{"head_dim": 32, "norm_eps": 1e-06, "rope_theta": 10000.0, "init": "uniform", "optimizer": "muon_hyperball", "learning_rate": 0.0052, "dataset": "wikipedia_en"}
Each number is 128 + 32 x the weight over its row's rms, rounded and kept within 0 to 255. Layers, rows and columns count from 0. The size above them is the row's rms in percent of the matrix's.

# layer 2 attention query, 128x128, rms 0.0489, rows 25-49, columns 0-127
size [ 85 114  89  91  97 108  77 167 108 100  94  80 103 103 104 112 101  78 112 108  93 121 100  56 110]
[[144 154 140 160  53 162 105  59 175 112 160 121 149 109  86 144 160 146 141 120 136 151 128  86 173 113 177 116 128 122 150  92 180 118  99 132  99 162 130  80 152 153  55 164 139 130  81 123 141  97 139 124 105 122 153 197 168 131 110 158 103 145  68 132 186  66 118 113  74 139 155  78 170 102 117 125 177 177 151 107  93 162 145 144 118 116 107 177 122 144 135 136 120 123  96 164 207 127 157 117 140 195 120 147 105 113 147 123 144  79 164 106 163 124  74  99 163 116 140 115 122 180  71  85 178 117  92 137]
 [142 125  86 127 156 123 121 122 200 143  87  82 136 180 115 116  93 132 160 143 145 119 126 163 117 169 188 108 140  86 114 152 103 129 100  94 156 113 164 137 119 186 165 160 112 130 147  29 139 144 173 148 127 136 106 147 135  94 140 118 154  27 120 128 160 155  86 118  67 167 151 136 109 115 136 125 118 116 103 172  66 159  72 161  85 172 121 114 178 138 133 113 127 138 192 116  95 102  64 108 131 129 161 120 136 145 178 125 124 129 156 150 120  80  90 166 130  78 193 116 126 155 180 170  85 156 162 119]
 [191  97 100 156 136 107 129 103 100 149 134  87 127 179  83 169 152 115 137  96 157 183 124 148 119 139 141 118 145 107 157 139 135 177 143 100 152 156 170 168 139 104 220  95 136 152 138  53  80  88 165 154 144 107 133 161 135  68 130 116 143 131 169 160 103 117 129 154 120 161 123 116  96  97 119 132 133 120 144 126 192 118 132 103 164 192 156  67 137 100 175 132  82  57 123 102 185 151 188 169 146 163 118 147  99 172  93 160 135 170 158 137 150 148 165 122 105  70  73 174 127  94 134 163 151 146 165  98]
 [ 47 111 134 112 137 145  75 104  99 160 102  97  81  94 156 141 132 131 118 117 158 138 164 127 123 164 129  92 112 166 131 124 137 153 135  94 169  96 101  94 134 147 141  77 156 127 131 139 174 128 140 166 102 113 144 134 135  81 110 190 169 171 152  75 126 151 143 168 120 171 174  92 133 166 189  59  67 168 162  81  83 151  86 159 149 131 138 165 149 109  95 149 101 121 120 166  86 105  85  96 136 150 137 119 177  63 174  55 138 125 142 106 112 147 177 129  69 103 139 130 113  99  63 119 103 116 142  63]
 [ 63 118  77 118 102 188  75 117  87 127 124 115 191 118 140 135 158 165  92 147 179  75 164 110 128 165  94 143  99 130  88 121 148 190 187 113 113 130 115 142 153 105  61  80 126 116 125 113 147 123  89 162 154 143 178 113  97 136  87 144 164 161 175 155 183 132 154 139 152 135 149 114 143 134  88 140 113 140 100 119  98 136 121 123 218 123 154 137 137 166 122 131 159 183 102  97 170 117 154 113 126 106  90 122  98  48 120 172 129 193 122 168  89 156 121 127 119  93 145 100  84 185 142 138  73  88  78 137]
 [ 96 109 150 160  65 148 165 201 109 101 105 128 157  86 125  71  78 143 134  84 106 180 154 165  84 173 174 124 141 132 137  84  61 143 167 150 161 152 133 170 127 145 105 135 121 111 149  92 160 144 103 163 129 133 100 102 155  88 166 193 100 109 102 127 106 138 121 170  95 137 106 138 163  73 176 133 153  92 124 116  67 146 166 170 171 146 129 108 167 140  91 111 114 107 144  70 141 118 140  72  83 130 144 113 149 111 115 165 162 146  87 112  91  49 144 176  73  75 119 123  88  97 102 145 145 152 141 162]
 [143 188 130 125 150  84 113 107 116 113 174 107 123 157  97 138  78 109 134 156  90 133 157 131 143 114  96 147  83 139 204 138  82 109 115 123 137 116 170 130 104 177 107 127 140 121 157 118  48  98 101 128 108 126 115 129  92 161 180 149 146 115 123 141 142  95 154 120 117 138 150 145 125  97 139  80  93 154 158 132 119  80  48 102 153 121  84  97 145  46  51 153  96 119 141  98 146 123 159 119 138  81  76 117  84 156  97 117 181 117  79 106 175  97  60 147 108 223 106 128 141 119 121  83  74 109 156 151]
 [ 96  85 103 123 139 118 100 156 106 164 158 120 133  92 115 110 143 138 134 122 116 151 153  69 118 143 114 188  62 119 109 181 175  64 167 104  88 154 116 182 171  94 115 147 106 135 168 176 121 115 112 100 126 124 171  40  84 109 120 155 145 255 134 168 132 133 183 153 182 157 132 173 140 109 130 140 192 143 127  68 142 119  90 104  96  69 123 150 157 171 136 132  78 143 101 116 119 143 139 125 177 117 126 148 141  64 183 131 143 138 105 120  87 131 124 150 118 136 142  83 120 120 115 132 151 156 131 119]
 [147 114 109 195 191 132 129 127 142 144 117 130 157  94 157 144 169 178 144 172 108 160 133  97  67 205 141 167  91 119  64 174 155 125  91  77 182 135 133 169 173 104 124 127 102 113 181  93 140 119  80 128 155 142  99 136  75 170 105 136 136 152 159 183 135 124 177 157 161 145 120 144  91 123 168 120 117 137 101  81 109 119 120 116 139 199 158  70 174 140 112 138 155 116  99 107 135 167 114 118  95 106 122 118 128 107 182 109 207 126 105 159  55 165 185 143 111 121 125 111  90 103 162 143 145 179 112 109]
 [155 156 152 122 119 110 150 184  90 142 109  91 115 131  99  85 112 154 139 173 108 115  95 196 129 155 146 103  95  87 110 114  74 155  60 115 143 125 150 124 122  88 178 187 105 115  98  97  96 137 119 126  96 136  77 150 147 117 159 177 149  63 196  98 115 108  91 159 136 129 122 114 115 142 110 124 117 107  83 125 107 190 147 104  67 208 113  87  90  58 109 162 141 105 158 126 158 106 167  80  90 157 129 148 118 139 148 194 129 105 143 122 126 122 116 137  97  51 170 100 168  90 194 145  94 127 115 115]
 [112 104 140 141 115  88 145 144 135 130 129 151 134 120  98 106 147  59 170 149 199 128 130  94 134 139  80 150 119 118 148 128 116 112 103 144  61  95 170 192 154 167 104 157  89 162 162  55  69 142 102 113 112 130  55 133 112 101 145 142 135 166 169  97 114 134  84 113 147 152 124 166 102 117 147 159 110 179  82  90 202 118 126 143  96 103  74 130 135 105 147 146  93 135 162  94 181 111 157  98  91 114 141 112 102  93 182 200 143 165 123 151  56 115 122 199 134 162 102 119 191 150 114  99 112 101  96 125]
 [129 134  77 172 188 185 121 151 192 138 103 120 117 149 137 215 149  73 124 138 117  83 140 135 100 202 150 152 152 152 135 151 130 149 112  89 151  70 115  49 126  88 156 151 118 158 149 117 140 169 140 183 111 144 130 137 169 145 147 174 131  85 127 122 156 207 169 161 123 123  68 103 104 143  99 187 123 138 139 133 107  87 159 163 102 153 139 162 118 172 104 139 133  92 130 166 145 140  81 136  90 127  71 168  85  86  78  99 166  83 137 131 144 139 126 163  94 134 179 146 143 123 179 126 153 133 150  94]
 [ 93 107  84 153 188  67 126 192 101 111  91 111 118  81  92 140 132 146 147 130 163 139  63 117  94 133 104 132 128 183 143 138 158 114 104  71 114  74 181 107 165 121 134 159 124 147 173 129 151  99  96 155 101 121 134 133 107 145 132 155 132 172  91 138 167 144 137 153 133  99 106 139 165 125  97  93 156 147 165 146 136  95  46  92  90  90 112 141 136 139 142 151 157 174  92  92 103 140  98 121 188 144  74 156 156 127 217 100 165 174 168 139 104 167 128 114  68  98 200 102  77 106  82 138 112 137 108 145]
 [188 123 117 100 123  69 123 182 213 148 139 127 107 148 104 105 165 192 135 112 111 133 112 183  46 125  70 120 183 136 117 100  83 136 125 150 160  97 140 158 113 127 111 139 144 119 122 118 122 128 152 176 109 144 136 130 142 106 133 142 137  89 117 128 113 120  93 126 119 162  87  66 167 140  51 139 143 125 117 178 130 114 127 193 173 163 142  93 152 130 123  94 137  70 128  82 165  92 119  97  79 100  83 161 134 152 111 179 125 157 157 116 221 154 108  89  84 155 134 155 180 103 183 136  98 118 133  96]
 [158 145 117 110  97 132 152 165  80  83  53 113 154 135 159  64 113 157 153 158 181 175 139 131 102 150 167 108 139 140  90  94  67 108 112 183 147 159 183  59 140  78 173 153 139  81  68 112 121  65 106 119 109 130 101 190 127 108 166  94 132 107 139 170 105 117 145  87  51 155 204 124 150 143 122 130 142  94 153 152 122 129 101 115 143 176 110  65 127 121 106 138  77 146 115 144  99 143 121  71 160 180 115 137 122 146 107 109 157 118  77 118 115  73 141 100  98  83  81 106 139 130 139 133 129 114 155 130]
 [131 153 118 119 139 101 149 144  82 117 137  81 137 124 115 138 157 101 159 130 109 154  72 107 135 140  91 102 113 141 136  90 116 199  86 107 162 126 150 122 119 140 100  99 160 124 158  63 127 138 101 170 162 114 123 129 135 114 106 132 138  97 134 119 117 150 151 110   9 180  93  82 140 104 121 147  48 149 159 166 122 141  98 164 176 174 155 144 104  68 131 145 155  74 172 139  67 152  70  70 142 163 129 112 142 181 138  84  96  95 136 116 174 103 145  99 114 172 156 173  98  68 126 122 146 155 142  56]
 [153 176 132 134 117  90  52 111 153  83  84 138 127  66 125 110 164 126  96  75 130  61 100 134 161 145 114 100 103 122 169 125 133 137 119  80 160 117 110 150 145 131 164 125 138  93 121 107 133 137  82 146 144 168 155  92 139 138 133 156  95 143  91 122 133 122 151 192 168  74 166 106 102  31 171  85 118  95 112 132 130 149 157 164  94 148  82 214 131  97 189 140  16 145 127 135 159 161 101 122 116 113 113 157 100 128 169 124 152 106 134 125  80 122 141 135 107 152 162 147 170  89  77 117 109 167 123 131]
 [ 92 131 153 179 109 130  14 107  99 125 164 175 126  93 139 104  61  98 130  82  96 121 103 162  97 127 107 173 100  81 140 162 134  61 139 101 105 134  86 139 132 138 116 124  89 113 138 116 131 105 181 104 126  48 149  91 171 109  55 122 108 176 118 114 134  92 155 165 164 190 113 159 154 130 116  95 161 144 122  90 142 142 110 136 151  95  97 154 141 161  96 127  93 126  83 131 138 124 160 113 182 134 116 189 128  62 132 140 172 143 112  98  95 108 117 137 137 158  97 135 152  88  87 115 158 168 127 199]
 [138  92 125 150 138 120 121 181  50 100 173 126 140  94 130 128 113 150 100 119 136 138 159  56  76  95  97 159  87 115  71 134 138 111 153  77 141  91 132 145 116  54 118 104 122 145 111 177 121 140 125 137  95 157 179  44 124 147 158 153 147 193 184 164 121 118 183  76 170 109 125  86 124  58 106 104 150 124 170  75  94 177 127 122 105  76 150 164 141 184 121 106 103  93 115 114 128 123  67 163 165 107  98 147 133 108 111 142 124 148 113 111 109 148 135 184 142 123 174 127 110 118 100 158  98  84 140  73]
 [134 106 210 184 145 138 155  74 166 163  91 144 162 155 115 114  67 106 160 134 141 156 180 147 161 145  84 140 141 106 136 103  91 143  96 107 138 136 158 108  84  80 105 109 109 158  95  97  83  80 173 135 123 195  76 157 132 108 129  88  93  71 187 129  94 127 139 165 124 191 123 119 143 117 185 116 101 101 119 121 148  72 131 183 140 188 143 113  99 125 130  90  97 161 124  76 179  64  81  85 153 167 159 165 102 160 151 151 131 121 126  80 151 151  97 124 152 118  91  99 116  89 118 133 150 142 123  97]
 [ 93 114 124 109 124  63 145 122 124 170  76 103 129 119 116 122 151 142  57 109 133 152 172 115 167 118 136 206  95  88 130 102 187 131 134 112  83 164 169 184 141 132 141 147  94  89  48 120 152 159 146 126  89 127 138 154 142  71 111 161 143 154 126 141 112 132 104 137 121 118  88 150 139 189 153 120  89 119 133 174 123 162 112 110 126 140 105 152 153 101 112  85  92 127 131  80 148  85 200  88 107 145 167 154 131 197 152  81 135 163 132  91 163 165 151 131 157 134  85 194 143  68 128  91 200 125 108 181]
 [170 160 142 152 135  83 180 120 162 106 156 105 118 114 146 132  93 113 107 127 153 127  91 183 106 121 162 104 198 112 106 126 101 147 109 131 146 124 173 114 159 137 123 142 141 137 137  78  75 118 159 144 123 108  91 151 138 162 161 138 124  47 157  73  73  88  78  81 125  59 144  95  91 144  84 168 117 144  93 161 117 126 139 160 134 161 147  86 123  43 103 144 118  48 129 180 138 149 106 150 133 168 119 128 101 187  45 150 128 139 145 149 200 118 146 142 119  71 132 164 153 110 157  73 123 118 148 106]
 [ 89 112 107 169 146 137 133 106 115 101 169 102 139 142 104 105 154 165  69  69 131 100 112 120  81 113  82 185 152 139 114 173  95 133 136 204 106 130 185 190 134 166 138 145 158 136 124 132 134 129 145 100 115 150  96 113 129  79  90  97 107 119 122 134 119 158 141 169 160 135 143  89  53 151 172  75 120 127  74  66 115 159 117  85 131 155 181 133 151 152  82 162 120 106  63 201  89 145 138 135  81 138 107 165 120  96 151  87 139  44 121 103 157 144 116 173 108 103  73  98  73 155 144 102 138 116 123 135]
 [ 85 130  86  69 131 175  72  79  84  73 143 181 141 105 138 151 130 120 132  94 122 136 107  92 158  57 118 142 146 160 182  98 117  87 164 147 122 139  74 104 149  99 119 103 122 113 108 195 161 137  76 164 124 136 148 148 158  83 141 134  91 180  68 145 124 127 154 126  86  87  88 106 131 132 124  54 189 138 190 156 182 109 157 119 190 105 158 154 106 156  96 140  80 185 114 118 111 123 154 112 156 176 101 162 128  99 115 140 116 163 123  65 137 156 117 126 177 133  87  91 126 143 113 137 117 101 144 166]
 [130 155 165  62 101 134 187 108 160 135 135 102 120 161 134 128 138 147 140 149 188  82 110 185  95 145 147 102 150 113 132 148  77 172 127 115 125 115 175 101 163  94 109 166 121 122 124  16  96 125 131 171 122 124 105 136  94  95 136 124 114  59 198  91 121 126  91 101 128 177 175  98  92 132 194 100  96 120 114 181 106 142 115 125 126 158 151 154 133  52 120 134  91 123 151  99 167 152  94  96 115 164 133  95  83 196 114 143  97  91 161 136 149  75 167 150 100 119 112 181 141 138  90  74 134 140 118 127]]